Part of a small language model's weights: capped logits, 156M tokens.
Each number is 500 + 25 x the weight over the matrix's rms, rounded and kept within 0 to 999. Layers, rows and columns count from 0. Numbers have three digits each.

# down: layer 4 MLP down (transposed), 576x160, rms 0.101, rows 319-361, columns 0-159
# up: layer 4 MLP up, 576x160, rms 0.101, rows 320-361, columns 0-159
down319:464509527508508504488465491520467539510495489523465502503482467559553499540544516476468508533472515445495497507526470477472525475461506505485529514471506513461550498493511468491500517512493472486493471489504486508448569517493437458550455518500526509523444507540534491460473492468480446509538510470499512513481535529536529516479533461470534480534519465509473505505477463493446496534475486509518502518495522507532479508487496499499522463523493494517544502461506540483507483528526439
up320:516515519524541539477472516508486438503512487492504542527468505545483520493500513535490520518491513471505483506544504523461499481496502492461484496526528489556495498553500487496517544486532497490480518503448518509478492525449499507524514509443476510490547464499490514542492505479489529565484510502533478537481516511492507516448500494527497497522521466495519470461497526502547475459523535532478535529510488498514499486503518521524464485537512516470512479535499487496536534508488536
down320:524517532525507518485500499470485518485470484533460439485490474485545475478518500486475504504482521476522514516480483505478500478477526492506543549457509511490474530499512481522528508477525456489488500532483461444496503495539490515507445481515505533497487492499514531493509536501492510529520512487514478464484543476478535499504480513509483496507521461460505501510495507506452454525475533507489480507464502502543496479585490442450531495455480500487491461529480498493542483496509534
up321:498542485544507513480489497542523478492485474503503510543460488543491495497501517510455518518527496497550512524527478501532465510476508435515512509516501482495490446466499517471499484507534488480509470504503453474473552527510542473478479514553508484545558524495500519502460485490531470502451519490487461501540519494518528531492503488500488519547486492480523488508501501503518474488475517508432485509463505516506495492477488503468511446485488534543510439519464462547569481500481479
down321:519483529479518487491549497494541493516506472526503513558498540531523511532500485493517486528473508495484482508494527512535480483552514479524487495516512522508500514465497492504471498511509489567509512530489570528512517485521497492479519502483445556501502481514504531499507481488471534545493466477490465530487473502504552524479532506545543479505462492514531494529497514541499464525490531507533476514519544546530497506558477495507509553508513522458439533453515476512499447483527497
up322:497497471497484502464530522491493519473509513523516547481513480572487494524499461503483532453487539517489502497532512544513506453530483502458530474514472490506459503536488542484480501530542507489530474458485492497482552527503547474475486511528513484494493477472474503511531493479490498534444483493515519495510480532538504489472476479475515493478536502484468500484512500481484457486519484491445473491535481507468528538520499491493475506497516517491491474500461483534522516467540487
down322:500467494498476490503509506514467474475486538517460540501485473518516514488515496518475510481523531506478516514552494486499507553515525465481490494495492520495514499474529527510478488509498554539508507518518526525472464503466491522503505489492509539533465477486478533475506476450474492553455543470528533489474462552460517497453494487498494562498526494535486476492503531481479511481547487519478474540493492482476506524516456491501509530490473523528484531498522473513500515544533455
up323:522488476499480473516520482515485494482487570497519538497507471467520501483480506485517505494491530500469441462469518490539500487557469505451489521518482520471469510473509527502525488536482491475510485484488548494487510524473476504469521499485481498458489458519521534494468484507485451518524478452458513508484475548532511470513487500493477508538528501519507477497457489468514511522499540501434509476504517510471488481460517521489507507484531496540508485502484521533535558497526469
down323:487478514523512472504490537480470491484519492468515468468528493559496493532527514485511554491523467541497498499522517530529509496498484479506593521466472512520530505498525522530493481494482457506505501515503514479475461468502450458489456487501534523493522493492480493496489533458489465480488468429480501465512508506535523536463513447488489496481493507501482476509511543510459487514495553487563511500538480502468510531525462513502476510456477528539510517533499492489483508501488534
up324:502506495505500497507495496512494497498489500504510497504502509494506496508504510499493505507503508506505499485504495511496492489509514496492499503511508495503500499502502510489498507507506492480485499483511508493501506522492507503496511507506499497491504494503493503490497490499494505497503503483506490501505501497496504500487497490494490503495508503501502503495494495493504494501500500506495490502508494493495503497495495508495497507493502495489498496507493496502507505503504506
down324:491508493501500486509488500510501512503505504499506502494495500495494500505509498496509492490492509512510502499502496509498507511498504505510507506498496515505500515508494492497491488499514506499505507502502504512510503490504492507496503502481496502511496486498507497499495491501490509496508501502489501488506497497506494505498487505495506493492501493506499497503500491502496496497507496502506500493503506497498492502505495495512506496511508492494504509508496489501509505505498502
up325:490547461523461459505504489515472467467538490500463470508540507473485479517542482513479491505519508482522449490496530531493486472449515540486497534528525466501481451547530489526500529490514499485469518502515538520478501536455519502511463489425497507463525476498455495496480521486472506485482499489558527564485504518509531548454509466489512462502496506475530501439487515521493469513476505465474506564476447483490509499503479509502541482457501451495541502503534518528525474500461454
down325:506558555522488488505501493512548507493557462506483508493455536509525464489500543544503511511524472505501512551444463498499522479525491504502502480527471484504551525490499471471512487533475491528470524465525493470473461493494518496486462494523546495512477516500461537479501547483481502476519476517458463509473516557524535522480489489515536525498497500421501451485519446558496477517482516520470528509515485478500492459500533467499472509468492433436450467502527459517529518519460471
up326:505472479479484493524526452521514527515540484483532470488501503462521493539506504490535453506526486497492515456525496480513483516496503506517531543528513470498507541508469499492555528497524463460493514483501529498515552565514510531502514506490522434499457500474515512512539505441518494467438486535477492482510504498518551539488531491476522492489484513527484460497511531484517530466521494506478483512487500500469510507507501495503463494535518469508520484505489470475542530459501482
down326:503535526514559468493487501529454524472474519482524549446471504466499468479518505530500501532468469483494503523488538533539503492489486505513520509471474478498476515509489536523483514482464529489477487528503476547463520541505531502488509519485501517488495495524546482487470534508549490535574465533533490506517545447496519475554502492534536487522500525528492513495493490495497511468501541507460482521464525489459545466509520509510488495510508498538517537514495511516507564509493556
up327:505540474510500483467523500507502488532498488472506484473489485491519524497522541443479517510523490536520449509520492535531511502536491535515525460503485513498472492513470509500529536547483456433485486488494539501484537544490505504494487511519472479458478491468501498532499472536549512585530480478515441505488515504515528474517525505482495511473556469538513521506492520509504527501531484497419498497510511504478513508474550509525477536496459477527543492555509492510503488487578534
down327:473479507550500492501511501519467558504538436491519503497553479534548480459471434517506484511503460504512449490488487509457511493519559493527509468482491543490552505467490494528487528463488534543534507507495502444525514499508519531474464529505491510495490458518527513493505494520470452483503498470501480457494488534505534469523507506472531438498536460564501522494498480477474512485497520498482524443495515492475492515522536476486536525482472527520484513496450480474488482531468557
up328:496499511514516525501476431529520542521482488510537469464502502492478516541504528479513562482530526490502492464516483489518520502477501468477531502526522499485481438500476487516472550512495496504532514493501452466482506516486543424480513490516496465484507525505477528482537450467439519510484482456538464526489501462535518512460548520550520489522522520514453478504503495523497529505535489518485494514522467440490480434472496464467490480521500522472516493558486472483490463507518493
down328:563527476486523517506483481511484515501493499501498490507515490461468494528475495452515489514508476518476472529520488498520477488505485472461503490518509500513543499469499466505501534462494531632556531506456493469524488468536488533470501469470488508518518491486502508500532469482498523533480539506504483501522453463486540564486512482475489483521476481516522517518472505545479492504502518480513497518490460518522513482502531486500496472502523518488477533518494505510457515472504483
up329:494504483502543502480531464503500486524507490488463541530507491490541479477508533489523531509463497501496487440466563537494509448474562525506512511533553432526518520517500506520466510489484526479485552529547465534512476526493498466524528505515493475533517517489531494537498504513504538506458515506454473509464547533479509537494503475486483526510516482503537492461477557505528485539506543504501517491490468452510450515534522504479471519473498512461499536502461431491531499461497469
down329:521509499491502479494520486471503483545506469483514474495482479525463551486503481472485504468540479518509522520511507482495480476496475502492484518512487524482549516501464450517542496530487498484511447483559463476478485558461506491487508526525482500498505462505446543559527454519489497503527446495495499440485454491445519502563552476552486563491468470513526485538514544527483493511495537467514499546476483479517475504515534503480520515446445506527474465490539511490511531484465474
up330:464492491463513502441468480533519545510468498490513439419525530500570492538484512479495504499486495558521447541522485519491489522470552526494466458542507474503519499515530506507501473524471496499476446512518544484484521506495510462474519473515501473492524478520464491511478537505526507445496476491508530450509480513489511522480525513502510469455495497509536475464482537489543498526454538495461478534535444509496535552483479500512494519520495510479468483569463530490513472475486475
down330:504492450492481449505495497509504498459482486477462530510447526557533521512484535504462449495482473508513495530524465446514469575493500519478503479490509516511586516529508522527447488474482448481484521478537486479509508460546542510476538487502515474524486489513525470480470495516491511468533514505505494480533529498460453469486514513481482517521505484522529508450509487467513556498508515510477568469430489448469480457505527506475537526494485491473504469545476500526484447478472531
up331:524516452519502512484562493521520476487437503461526517455504494476540512553479529510542528496462455476516516500517472519488492502466543509514505487544555452513495505491469484500520537509512520483481514497511502526521477492476508518478516515499539462473447510496484536499545495499480534529520510498515524530514523502485513508505503504519485504527467578494483452449494478491460535519429544500483517508492493525508516509512515446497506533518540446496472494554499462528526499503559498
down331:503476492536451541489481522475537511485525480488485493538502516555522540492472527490505512442463488507480547546506471466498526494461525508519480554476514528529499512502432505522495523472477501518484511543504519502476473469502490514471469464438516471501474446489483516542517510485506567524512515485550492484454474472537470475475503479493473482451529519491523482479500477461461520519477529527505511464492499523496527465525458434517515556539533509466461505472502526488511484510518505
up332:515508523557521487497507494558500485533497450483492514522451518525530483508476515505483524515476525492490502471496488515524476510520504453491508464509508470498495448525497512490443549500530505468522484511546504479493502514491528479521550549535499514495478520501514543530511500487511500515486517491494519500540528540495527549516510536524488528497536505517487485538478504485532448486469479524494494492491480473491486483454471493471527537511494455522486507500489516507539479487496513
down332:506458500494532454508519500484479497479489461506533536474503492480500513529469416504509505517498539527522500465458527485505518528486535497513463551444529507466522526492439475504476476532501506505515557520515534502544485505581510473540500480490513521499537521496512503469516482514523494508527514523516492513513500500500556498508476462529526533542502508530543501524482527522498515527491515496508500541512517502490463505502482542539488498519512506494486516493497503508458530509499507
up333:501528533455526476487478506503498491540535530502481539489519529499510526498463459491523510489510503508513533487464479517561494488519557508505540461522482488526467516453507537432511514502499489473506524479500512496452504503537524480469489475508486514512513450538513550517524535438461535491501521501511490474475515493521519522474520467480497516511491507545536469463493479535558528494504481511478489493550480473510487516530506436487520468492510516564470475499446460528532490467479525
down333:522524436505524471486507520554508543479481493486481477518536495501500531528466479493474470466472505452486442550469483451529488541525504454496486456508461532513541531473516522546514498481493486452494512515501508511492473531520478507505514484472488480552522488506466545507497523469489506519490475510533509499474468500517511470466497495479480474458550483450470489518470488461477515551461491485486524497482489501508505484521488514520514522502523539488535490496492514468449494488483531
up334:486477498509510476531506500491523487499535529565495483481544479487497468528493470514486487479521486507501507484523546481476511498490473506510483506541553507479474511456498486489452497512487444485512504487493524471542516577473488526540529527494493437480465473478463527540502538464482535470466518531491481520492532526451458506489512511563520487510546486489555475522524509494559443469493494535480484458533499496520558516474507516523521484472532482528517506531511519517504522438454511
down334:502470542504527455534500522485490529474503512477515516482552451489465471476496571520568508491472528492506475525531501526544483478485470472489533474538459538518467491487491487515507483466488553518511524487506482524519442524454485544511518516552511496448465478515462463474500487556511511531492544525480461549483536489451544523482526491480510511462497481482449507484497504478536454484532516470504494462546490469488531512477515512490494515478509517496492507505518522449511532517473507
up335:502522467502485511515514483518490493531514485489524489525511506514511487546492511501465482514497470497494480449468496545538467480447533495488445515529550491505485515502527470468475501535505484493486488476483542513505509520491491498508454531501470473514502487481510490454435510487466513491471508490451516484465475491442516523509487493509538509509511490487531510490459489572501494506517507534485501516517488472455453513470498509511485480481530497513534548514488473529557508497505506
down335:486518522496434529452528507494501479492464496489558556502488485517468511508471477528498502502498514549460480502501492503542508548536506542482482540461494513481497519517551521517482474488469520581555525509491535501495493449512472481515480509514506480527509500495492466438469526524490537514492506504482517494499530476496507529494501516475498505532524514530529505523529504548508483527507539484507524503509517491487483492466534500507498517480490490539478523546530477528543480510529518
up336:511498444460532467480470542485544511484531492505522496527461478510503479477496547480512485504489492511495511492460476541524500512459491484471492520527544471497479497493485513493515529541544501443506497540478478464487523506500537500500528456494528447483473482469461495470486500508496484530510520512524482493514493498500517511476522540478487463520509495521515529473496543525537461516490524480484507540507535473515544483524468547492453495523484483525499503466453464532564479494557480
down336:487507520532515506501448479525541478532501485523501478499476497463425521517490489495504520484490482522539579529472433472460475478498471481520486513495496501505519495544525479523504502439510510446502469509530522528512500498493550499487436542494487515508496533516525519480493484458543544473526458490557500491497501527490473473522534498505474481478508466510490511517484474476495475514455463508557504495496496496542471475483523525518490427480495503484503465497562491497533527488553489
up337:504497532443495481545486518539539496510543477457489481524491508487534406509543490494459535499471504524467517502548475532496521480535515534484513446523464481512453487512503487518460533463495501463491540479547523466545469536440497494522489542482514499547520494515471498479487515467490514554489501479494460501504516494517465547511470486478472493466543531472511539504486533528498485479439475458496520512515498460503523499463500499517473538529524525509567484483516523493536481508462481
down337:536478515534536433541479465530488545456480512487489520450534479494528477444522456508485511498492502509489503541469497511493499532426460533505482525508493515484464511481544482508497471479487450497526453487538526497532513547483499520515568527466479508505467499456469510455484488523471513493488504511494493519488520537496472520474539432504457499525478453525463502499532466473547504553555473493489465505493515441472512543555512489521508537514514486518513576504485514529478528457524519
up338:505487506482509526517471510525472498506482500485474496458475525488554478511539484471476529534506534526540460521538496513518468448495522480473530491505502507479454497490494505474437496508555501496470529458519508458497481517478546498475519505529493478471521496472469529514514477456508563465491495446495505522507499479456469532457441462555503505480504513479486519496514487502532461512454467467456450473531537479494493491507494508487478521464523493507531493511468473487530513498513489
down338:463514481500515497496504495502494492484512509479483466504518475517465510506485520487517506501474481502509486481487516510467509517507482506484509499607476514524540524526487471469507483526496487309519445502493495503521470517509535497519487513479474525525502495512494503502478477500479491498480503518528515519518484538531490487524528517488491483507483496502491494510508533514532505492509498527510491517514460538515494521466455494502494506501512507502492540503498511519477498503482492
up339:448514497498525500523560502510458494479523560505484513485506479521497499516503474459484504502553516476492502460503502519512503531522522547496496507523485455534501486516476500509493528549551517466464495511464506514488499520477518531489528524528455475458523527500457489465483504504467499513509496442486507538484513548523543514446513484538485526505488547445506508521467465454514489508441505506467471481515464469519502506512525500552466475478511516491538509478511488515507462497490495
down339:526515507494534480470498464518491498501494486551488535531525482482470491511480491489451463452496518525528491498461485518505524512489482546458463522445494488536539530519499522516496480501495504513481474482484473546507473479478480539527552531486460456448496528494479461515528500543540434493532536470499505485498474505523486486452474492461463512464493507455447507517514479489482522483469524512494490471470478522506502532501492548490460492473485518460469541456553535464496501554483510
up340:491534515514504550477532521534514525500529504466475461486500503466476476532530471476513493495529531491498492456454518501520492467483519493502496453522536513534478475528521487502482502467498520468469496506497487443526520506489505493517481509487500490497465497509469522497519495545482499520480515463453465517533516503473525516498534492500520517526498501533491488472482544505483499570451522483501488527488444484508501423459447481475495523453539482444471467518491465519475478462546516
down340:527525478524492474470491505538517458500463461506453487500502462463485495508565523493478477501524490499537500509493519517451536518484462511470492505513472519499517481501525510556480500496537524439502435526483512497512474496448536532466478478527438461540497505487484498537475468513462524455482503508475512476496477525492530504517479544491502540533518498513502494488523506497471538554491485498495534495465481521507502497512526497476525471543492539458496492492477492479509472567472477
up341:485548511454443466503488475511515512498488493453478515513502509501542519514529462534444497521517540512515538490527491481494488450494502509465462507537516516522460483511482485492489494499513473475470495452500523537464497534511509484501463477448480535516506520477483533478496499508518515500518498490586550490527505487461542482494456492506497470501483521491518544460532466508513490445477488498487452497496481475463548515465476535529481479477537472534499479564503537452539537467477475
down341:549535500537500493531489481525517516485440482473497546516463531501487521532480550514488543469510495488525508547513460480517520508479508525474478517492456559497504490524550465504509488499532421513479418475506482487491502511466496504515469498501509530476489524548496486483477486481457489512554513510500444491491503510490527434536517501532471468503506477507484560504538512519502519522512520497516497498434533532442515448467528499474531515468517500499507494535545483505506562459444458
up342:487515492477511525518477522527507475512499469524521497463543481479509496514491494547520503487562517485538505453453503487500507473488523481472484442530490492525419500484550526490457529467485512497501509513521502499487530513534438487516476551485484484484535453494477498510502549496502543539530484502552466526493470471464466515520485496513528469513496474503517468507534471463487482505494486497473447553552464529494511480482496522533515536495507548472514523522504453523496467499499543
down342:528504486549471497493509505506432495476521455516478527545478546472472496490492492492482486531513487496489538497528520517502480496454522474477526526527491471521532515489491526491537535513491520496511487542475483470515573514491525484586527519469524479543460508507491476498497517514505473522529502522472491503468537471478486484515483534482533509499510491505531490538516502557492479514517500507513489498534540477490465477522549477501500512489473489509514497485516536519525505554481523
up343:478483490494497510524536523504494546528484494509469502466496505498536472507530559520480528498479491545507540515505456513497478495499512464484523501532488499482476450506446476510487504543518511481498535494471503503519524509483465520547469458477537475511455481503457520473490497474529523502466460540484490532458526470503489544525509500519510515520495522504527515495508533498494516480491520456472529524472481507487524498496519529487469479502462458487458481468465520496557519477471487
down343:492517497482510516501493491501499465483499521539491529495523539488511527486485503512512501489525522503431507528479445516515521529473528526493474499516422479509465522497538495530564564513507531500500478478475522473460467517516517484535542473526513477520475514538489495512456499479484462497506515488521514457472492505518527528489481566461496477520438499475488491491483538504475554443475517447524478483542520462478543478516498504536512507484522526538490497530510478556490491450522524
up344:473498521486487513486495492504496513484496489507510494479509509510501512504489504515505504516523506520501480496492515492479499470506532482499497515521483488477504491498489505511497504518509480466505477502519514494482496529495502483498505497520521487495532492494501506521480510506508522509486480482508487501493521517497511502474500507501515491511497502516507499491483483489498494499461496483468477498521485480498497483492488499489501491510488483512483494494495500501502508494517490
down344:474506488522488493487485497515508486491489483479499498496515479483488514477507489503491480473513465485486522502490503507499513496508531506490515502508495503495492510492507494502537502469487526481480494505515497501505504490505499496484528487520486494517504492459493480514504505487510477498517500490522506463488485501499533496508494508487487504490499516536480493484490498487480536519528477509484514516488524480505502478466481493515483489516523523492509502499520498507500518484502488
up345:493505490510486495514507489503526465522516541494519494481492506514480472502532494503542532505485516500543468476467524559521485496513489508452505481522514489511445448533516518493500532533530472494520513473472507471514470498511500480482488491493482430504468500512496494476504513479505480496490506449456450527501497488484456517494462488483501515451494552501433501435478525527543516514477494510504455511542461463492474482513469456531479503513511504454546455529489500553523465532474486
down345:442496476510523485530469514512521472514490531503489543481486488489424486481498480503503452498520484503485515479499501506519534510499419530482445514405487546458470488501500484474520477484472485588504501502499500517493478484489423479504451506493507478495471489507483476495514499494516494502571498511464495484527470507473485497482481478489473510516452524524525538485511500508502495452501475485521474512483457503493436504516501465511542516505529500502493522524502494475484487549485494
up346:496498516470505509469504462514477480482526513518501502485493502477529477499562491468493561527492543519536474475512490523483502507499557497477560503512552471518473505462538542546511508480477520466488519501527471512470494533524516500475536459471502515455447471510490521537497462479517525484462498528519530499484525487494498539470500553518468512428481495512534461479511514486507509540518493514479512512524518517495499460500471487493503541500461457488465521501520524516507459552497486
down346:510453461500457511447545460491470486486480535499525526515484483515575536527482531477477511528506518474493527556508494499481554533470478508511511487466505513534503494508467532521473471482491518536514434482469480484511520563487504515494469500466479500474504490503506497488493533499517492452487527543505497516536517508510470505495463484466527484495471469502495475503523483552500468521540536513519529510491511523522476483521514523463500479497464489451494529491464490491517476489457471
up347:516545487554509509504512496515490505557493503491499484495524528499481491499501536528492516461504526522538518480486536530475476457475527464485479483526460526471484453507512504491470518475515528497491465541475472446497527524478530508503486553515469503465498486501486522536534520529479520498473478507512507528475489459500482524509505490524494474520463504511491503495491517507483429491493507501483444512554468522491495504471469498505527534501455454526507502489532516511523484527511541
down347:552501505562539445466507525500511461467493464516488515500470473543430499508486511473506466470502481493494552506526483490495484516471521499482481514479473520468475481494511513507487461471468519549497512510477484508505475540521504490473475534504485506475480515528472532523503546472491478511525508497490551527489490479486524469515532467501488485512533494463500496518483494496430487520460518434490508492530455510524478533500496524500520527514469484538502496450503499469488455511513526
up348:478506477534515478487477492519499535476492471495507489471452494535515503516468542547475522536519498533494516506473480542498504497468527522476507503513526467493513448475488484469499553512583462460493436488452497469474517501497510492485511486522487495500525462500477462528467505530493555463486483517495460523542501496480487546531459493536513470523455459499518492446502511481499516497468515450486511487467509558521496516497501544464546495523531486507517498506513498551530461515487524
down348:491498507496488510453540501498503514503535488492493469432531475468488489475517516490515466473567473480480484496513505531449550515459493498514510491456482521467514489441510475495491516525469475504474532494523509509476488543515485495494497494512462519494540498490476515486486508515503528440518474505545468524535568482488461526509568494522470484496542517514533492529459513466544442465511512475499537528479508502515502496471486506499469445515500495544512500472502514446491446518495488
up349:509484542453455538474495527540496467490485494478505496498477467575517502559511531489534474503501514463523535490507479514488457510472551520462482495536515526548483481521469490551494473553492521436502553500503496454504528501500536525541524536509510493475460524490519488516497506498471518501512494465533481502509493472524526501465475506506501522510531505521478495473488488512533517529497490547494444555466436511517551530471509482491489463517479474517497537489485518532521461518507492
down349:493484552455477550500451498462464439501505497488496523493509479517508488526508533496520523498470508502505471531474480456459489525534494506491464543523467501514475488500536495461480458449471481556502517473505434519497453535498485522509513509539541527472518509501466522507539482438467473475542507484495504490504474524569509493435479536490507510521477478545501486556496513508508515488481442522462489522480488504521466451475500490512527476514489462520515470512513568544520472512466515
up350:482523493499546479489468479493464509539527509504497542526540489492500501514447507528490513550519530493514516504471569485548486469453508512481493484516530426517527488474488520481494555524522524490513476481455508506487485534500515488476502490453494485471472484489490523516455519457474511527512475492531498529499482512503455516492512448470498486547519488521529494450511499515508485513498532475485514482554489510461463451498483488501531480486470485524562473505532445561558492466531502
down350:496484510504534511511467481488480500538535500481479523490525487529500534518447499526533479479477484522464534516498482486473443484513477508493490476501522474494513543511512455476555514462492488597551481507496511513474474514505481519455540512476514491519453488485445540495470475445502434533537469513443508491525496541492458492484536490497485531500498508480496441484534501453512526449498507491508500509470477506463433482530521503511522463524469509487485490485522475485509515503523504
up351:473509470510493496463521514534499517538508497495496460484541489485541471482493455507501504541469532510532494493544509508512474520497536479497500534526470537506497448491471487501462499515487514487468538524479553535520559513475506452523480496533543520530514474472471487515495456462453489520458473483462498515535504493476483495508462514521511508502518515517482499477515500502486540502503443518502469511543478532475553542461496493518500466458522464457537511492459477504494467531509456
down351:535495510494517510499465465491461498497477511493491463463508484467490531495536482511507441520466529488435541499480537514500479517547509466466480498482491545502510512526471497516521513505508562511462524552485545512505487486500497491530500516513533505520501473528524516491494504528459534501497507494464508521467509463526504500540523525450525507510475529527514488515514464509525508501507508468489467489502553525452544515476468567484498513459527476507462493494478522565516480556544445
up352:492486489541501513488538460494531444488534472517524557498516513484477475508516492528492536502498506505529519466507514527474471466451514494497502529518525452459461496480518508502545522490525458461463458532500461457442506535509526470512476514544506498532485476486474566498445487516493484546511541506483486526511501486492540504486464545535508543520481510453481482548487511527492491514493527531412479501476466530519530519528528473477463535504489432538486467507499447499569497517557481
down352:523444488495486482496521448483524437485564490504521534524489455542478481517520525481496498440466499488483495462516479492432466491528493462510509526485452532514453488542471476529523469451446487455497509556532504452519476514526501507517485539524512550512534515521518493461536514504498472490475464479465441509422523501502488537485500531495521547509473486548539501547490518548484521522508506468469496492481532530493506543514453468513508452551511492518485486515516491479517525518473509
up353:520474460471500509511484512512463497517493471542476483506535500455536487511548517496472497541518465521501509457482453507460494523489538484510526501534477514559463461512476489527466476528525480483452483503457496534455532508497473514478484512521458485534488474518452515525498526467501507494490484486494479477491505499461479536487506519544472519467482465452523485537533558492481530483455465516490485486535504489464529509493529512503457504481486457521500532487492516479525487514511502
down353:503481499478459465515520477517498498449477535502466511527489478493488528528519480550457534472505502468501480549456489461507516479497498531508509517481444507532499466530525549504493471495516512504504502489490498442459432468496490569461510528519516494488475492453494475493505518522524471499494477495502520509507513537534520502512507484493526537519501462521490504518515512491502532524525464488517467509522459432529513536497492518483491508450502510551448482503538538479495486532518483
up354:507543471451491499478495529504525482495494506519498510487513492449508446495505530518487484492540555487486510506447540545512476495485479466454513509520497474512427535522506469543451477500511515484471546463515479448505445496493501501492481532486481507501531515459506519552494497453451514510478474466441489534511529499501527500442502493528544491497526472482488470518497485495518480540519499502492509493561502480493536505492439520484497503485460475491498488482507460510515502483566478
down354:511555445480507530465490511485502481486521514484484519487472464461487466504540487504451509494518507501496539500500528480512542498486479515516469493449522425488541529473504499492516448477481532507498522488459484490491517514516517497513485534470510491524519520524505521508517465517549506501503465464441486517520521502493503503507507463491472473487496550488576492514476515542443484467513485537499534524518548470511492502535526503524551486501464534521485464523505525473508527515482489
up355:473510512504547501542487495529503519553479540477522512502550502470528499511498521450505498474476480548530535491469473546526460459534473487501531480520511493506497499504491508494467517524546477482495511430468473486484489527490478501482475487520473510457494505488502547481503519496474513546466496487526501509510515501476476576489506529461503512503546460482498525488456486467520452535486453532481510523485541524465512522509512473515491503517527456470526484566520497533530479451536501
down355:463512520492500495495491509508509487471478491455520481554494485467529496479536494503515468464511478497480564474524470478525524534529496481503527499384497545479454502488483524508449504491498503527468487522494475477513454460509434515474445518484509473510504514480541463406501493496497480493508526494499553450506465494482476515500477522458521526497509474511505504510465501503513502511507471531510516517466533524538486518520545507509531483505491503488524515509497514496455485495520483
up356:482481487454536508533473462499510451500488516525514453509508523519467458481477544467455514489532513522489494508571501518479505490488537492456490505522509454522512491517510481496491512522548440482450517429474555509537520533491491489536504525438513464515502507483528526474541534480464498503464506521514486495493518517500494494490496502542493483554542500473489426487525488489475492515457520490453498490512512477472493525517502540440490484457532532470526476478459560481495517540475508
down356:514496489509540484487532486497467489517469476489458460519479469466512539509517516517487468495513520465462528553549530507476517495494482475493525472419511482487490496481519487475525530495486513545554496483524493531501515512469455519471518516466565561517523481516533468499487551530503477524513536533517512455469472513499480547518522524552527453479528519530489515493508478509499481476518538485448525514495504462529485540529506524486511494502511454512458507535536547524507567525526433
up357:505497480496479536491563549526531451507527519493518497457491467488477526458489497441457506478513490496541480481459535481504493475480466468493519482526481520517518522506485514492519499513490466470503527468459503551507517527495536524491490514459521485508519487489504507521495486479477486481476539511507461509461510448488544508446461521536547524544525512417548514504466477519522481474513529534496484509518491505476512445516511496547460510480476526556480472540439516483552532460510486
down357:487527540471502492530497468505482496475520480482498507545497479498511477454481475503486498435526428492507486550488480499515477494456446500471480503539495466523513507491511531502476430493529531475485524506459452524522414517490506499482524501525477488519483493483494458487474489522487513500495532486495521516505550521489471527472532497520543482454489486489439536538438495457471529510474468498511537506517513522461533452494504480513518512507517514499448465507447498505496508452562509
up358:490479502540452493457488542521509535485476490519465521478501504478477498528492517485498500496523474525526500478520533511502439521495542497429487443513470481552506509499503533499464531551497528474490518461486518511451492558490464515544508485473516478521497504496447528498521439487514516537494507459517467536491556475494556511478506467501507521499545505505532535506526485493491470492493518479489426499508485469512531503510541491479525490522475499517510464503511530544521494457531505
down358:529497496518471465505569473503507480496468522467508530546463485476475478513501519449489449478464491492492510511489498493483495541510490494551496476430507475551570472472529499506495513497499493495483499500529505526500521490546455480516474491472499484519497491525462521461521525503515498485530459505510448537539481493479478456501472518510470522501510539489522527512538499488530483509540505498551491494502487500461460451505504516476465492512503469495471479472487502556479491508519496
up359:496479442528531456542501512471526476519435504494560471438555506535540487515499560488521499533471503521535518521479505490509526496525522499494518473539513461465492535449505527451503530541514478488455536499489489539507526511537498558497511556477555498472507513521489457522514478536497512516496514534518477511529526491528497527529511484489486502517534565493516539459517497549520530510510530471479487466568495501480516495505548491496532493520506514480525539530490497532505497529512452
down359:525488548443503481513494553428511533532495527436525487506485486488529511525496501508496490455511515497495479515507498451550491485484436485535553508476504525484462496483493567526528530462503548521534526499497500539512512514492498454514472496468519488481490496482501481483500514516475472488503523496460505472463587561499507495530543483532469469527479451514557477520494463521509561496508524482509493499513540501488488491553474507506524509502502480434492512481482468481511512537469480
up360:502523481486475456530492527526558451465540490536564495504521561547499516472521494492481514476526552508477484515453486523543485493524560464479518500536534451511453437507480554530427456532460514478498475497513493486481473539494511484531498499477495448496528496522503538480471456431510529509473462497500544531496510491492459506483496505518517470502533555529526530488468547490511499504427519481487492481518464510483482503460498487503510497445526449534498482511466491478496436510528514
down360:485461547484506495499526528505486490497485488493482491437488496475526558557507520478476474509493499504471534508505456486557501505475506533491504502502490489473523527492421547475461508484426506528475519515459480465491492527553518539465533528489509436499512508525473542533470492470456474528502514529496556498495502523493508480456436516553541500523451525509524535512489474484509468474486497485508502522475498505538498488523485506488563494516444485467491471507434521516497509483415520
up361:489488506507507512497495527506508499532541545538533489505516537535522507495559463496513523477478495488491476504495486472502498467516566502446518498525504466485494515515476498484510506504484452469491471470512480526463483518525519528509502567488555504510488508522483511507509566503465537499532469479473479534529504498500500571514517474493498468509463528535503467523496461495470554487495467521509516442511451470503485471429477531532441509525523488524527500515495476500485483543506530
down361:459490521512487543494491490557472520476499495493479483487502480485479542487517519565480510512486502582517486522517502539527475476510479518504488518470486504483485517477519447511514492486493538504525495510569495517529534494438496501482489533529553446507460525466491549483541514539485478433517545513517444509476525522522504470514507471488513506522500498479505449501517440463494525520517498513525436531508506461508479463504453548478519526508527492543524509499517497508511502501513523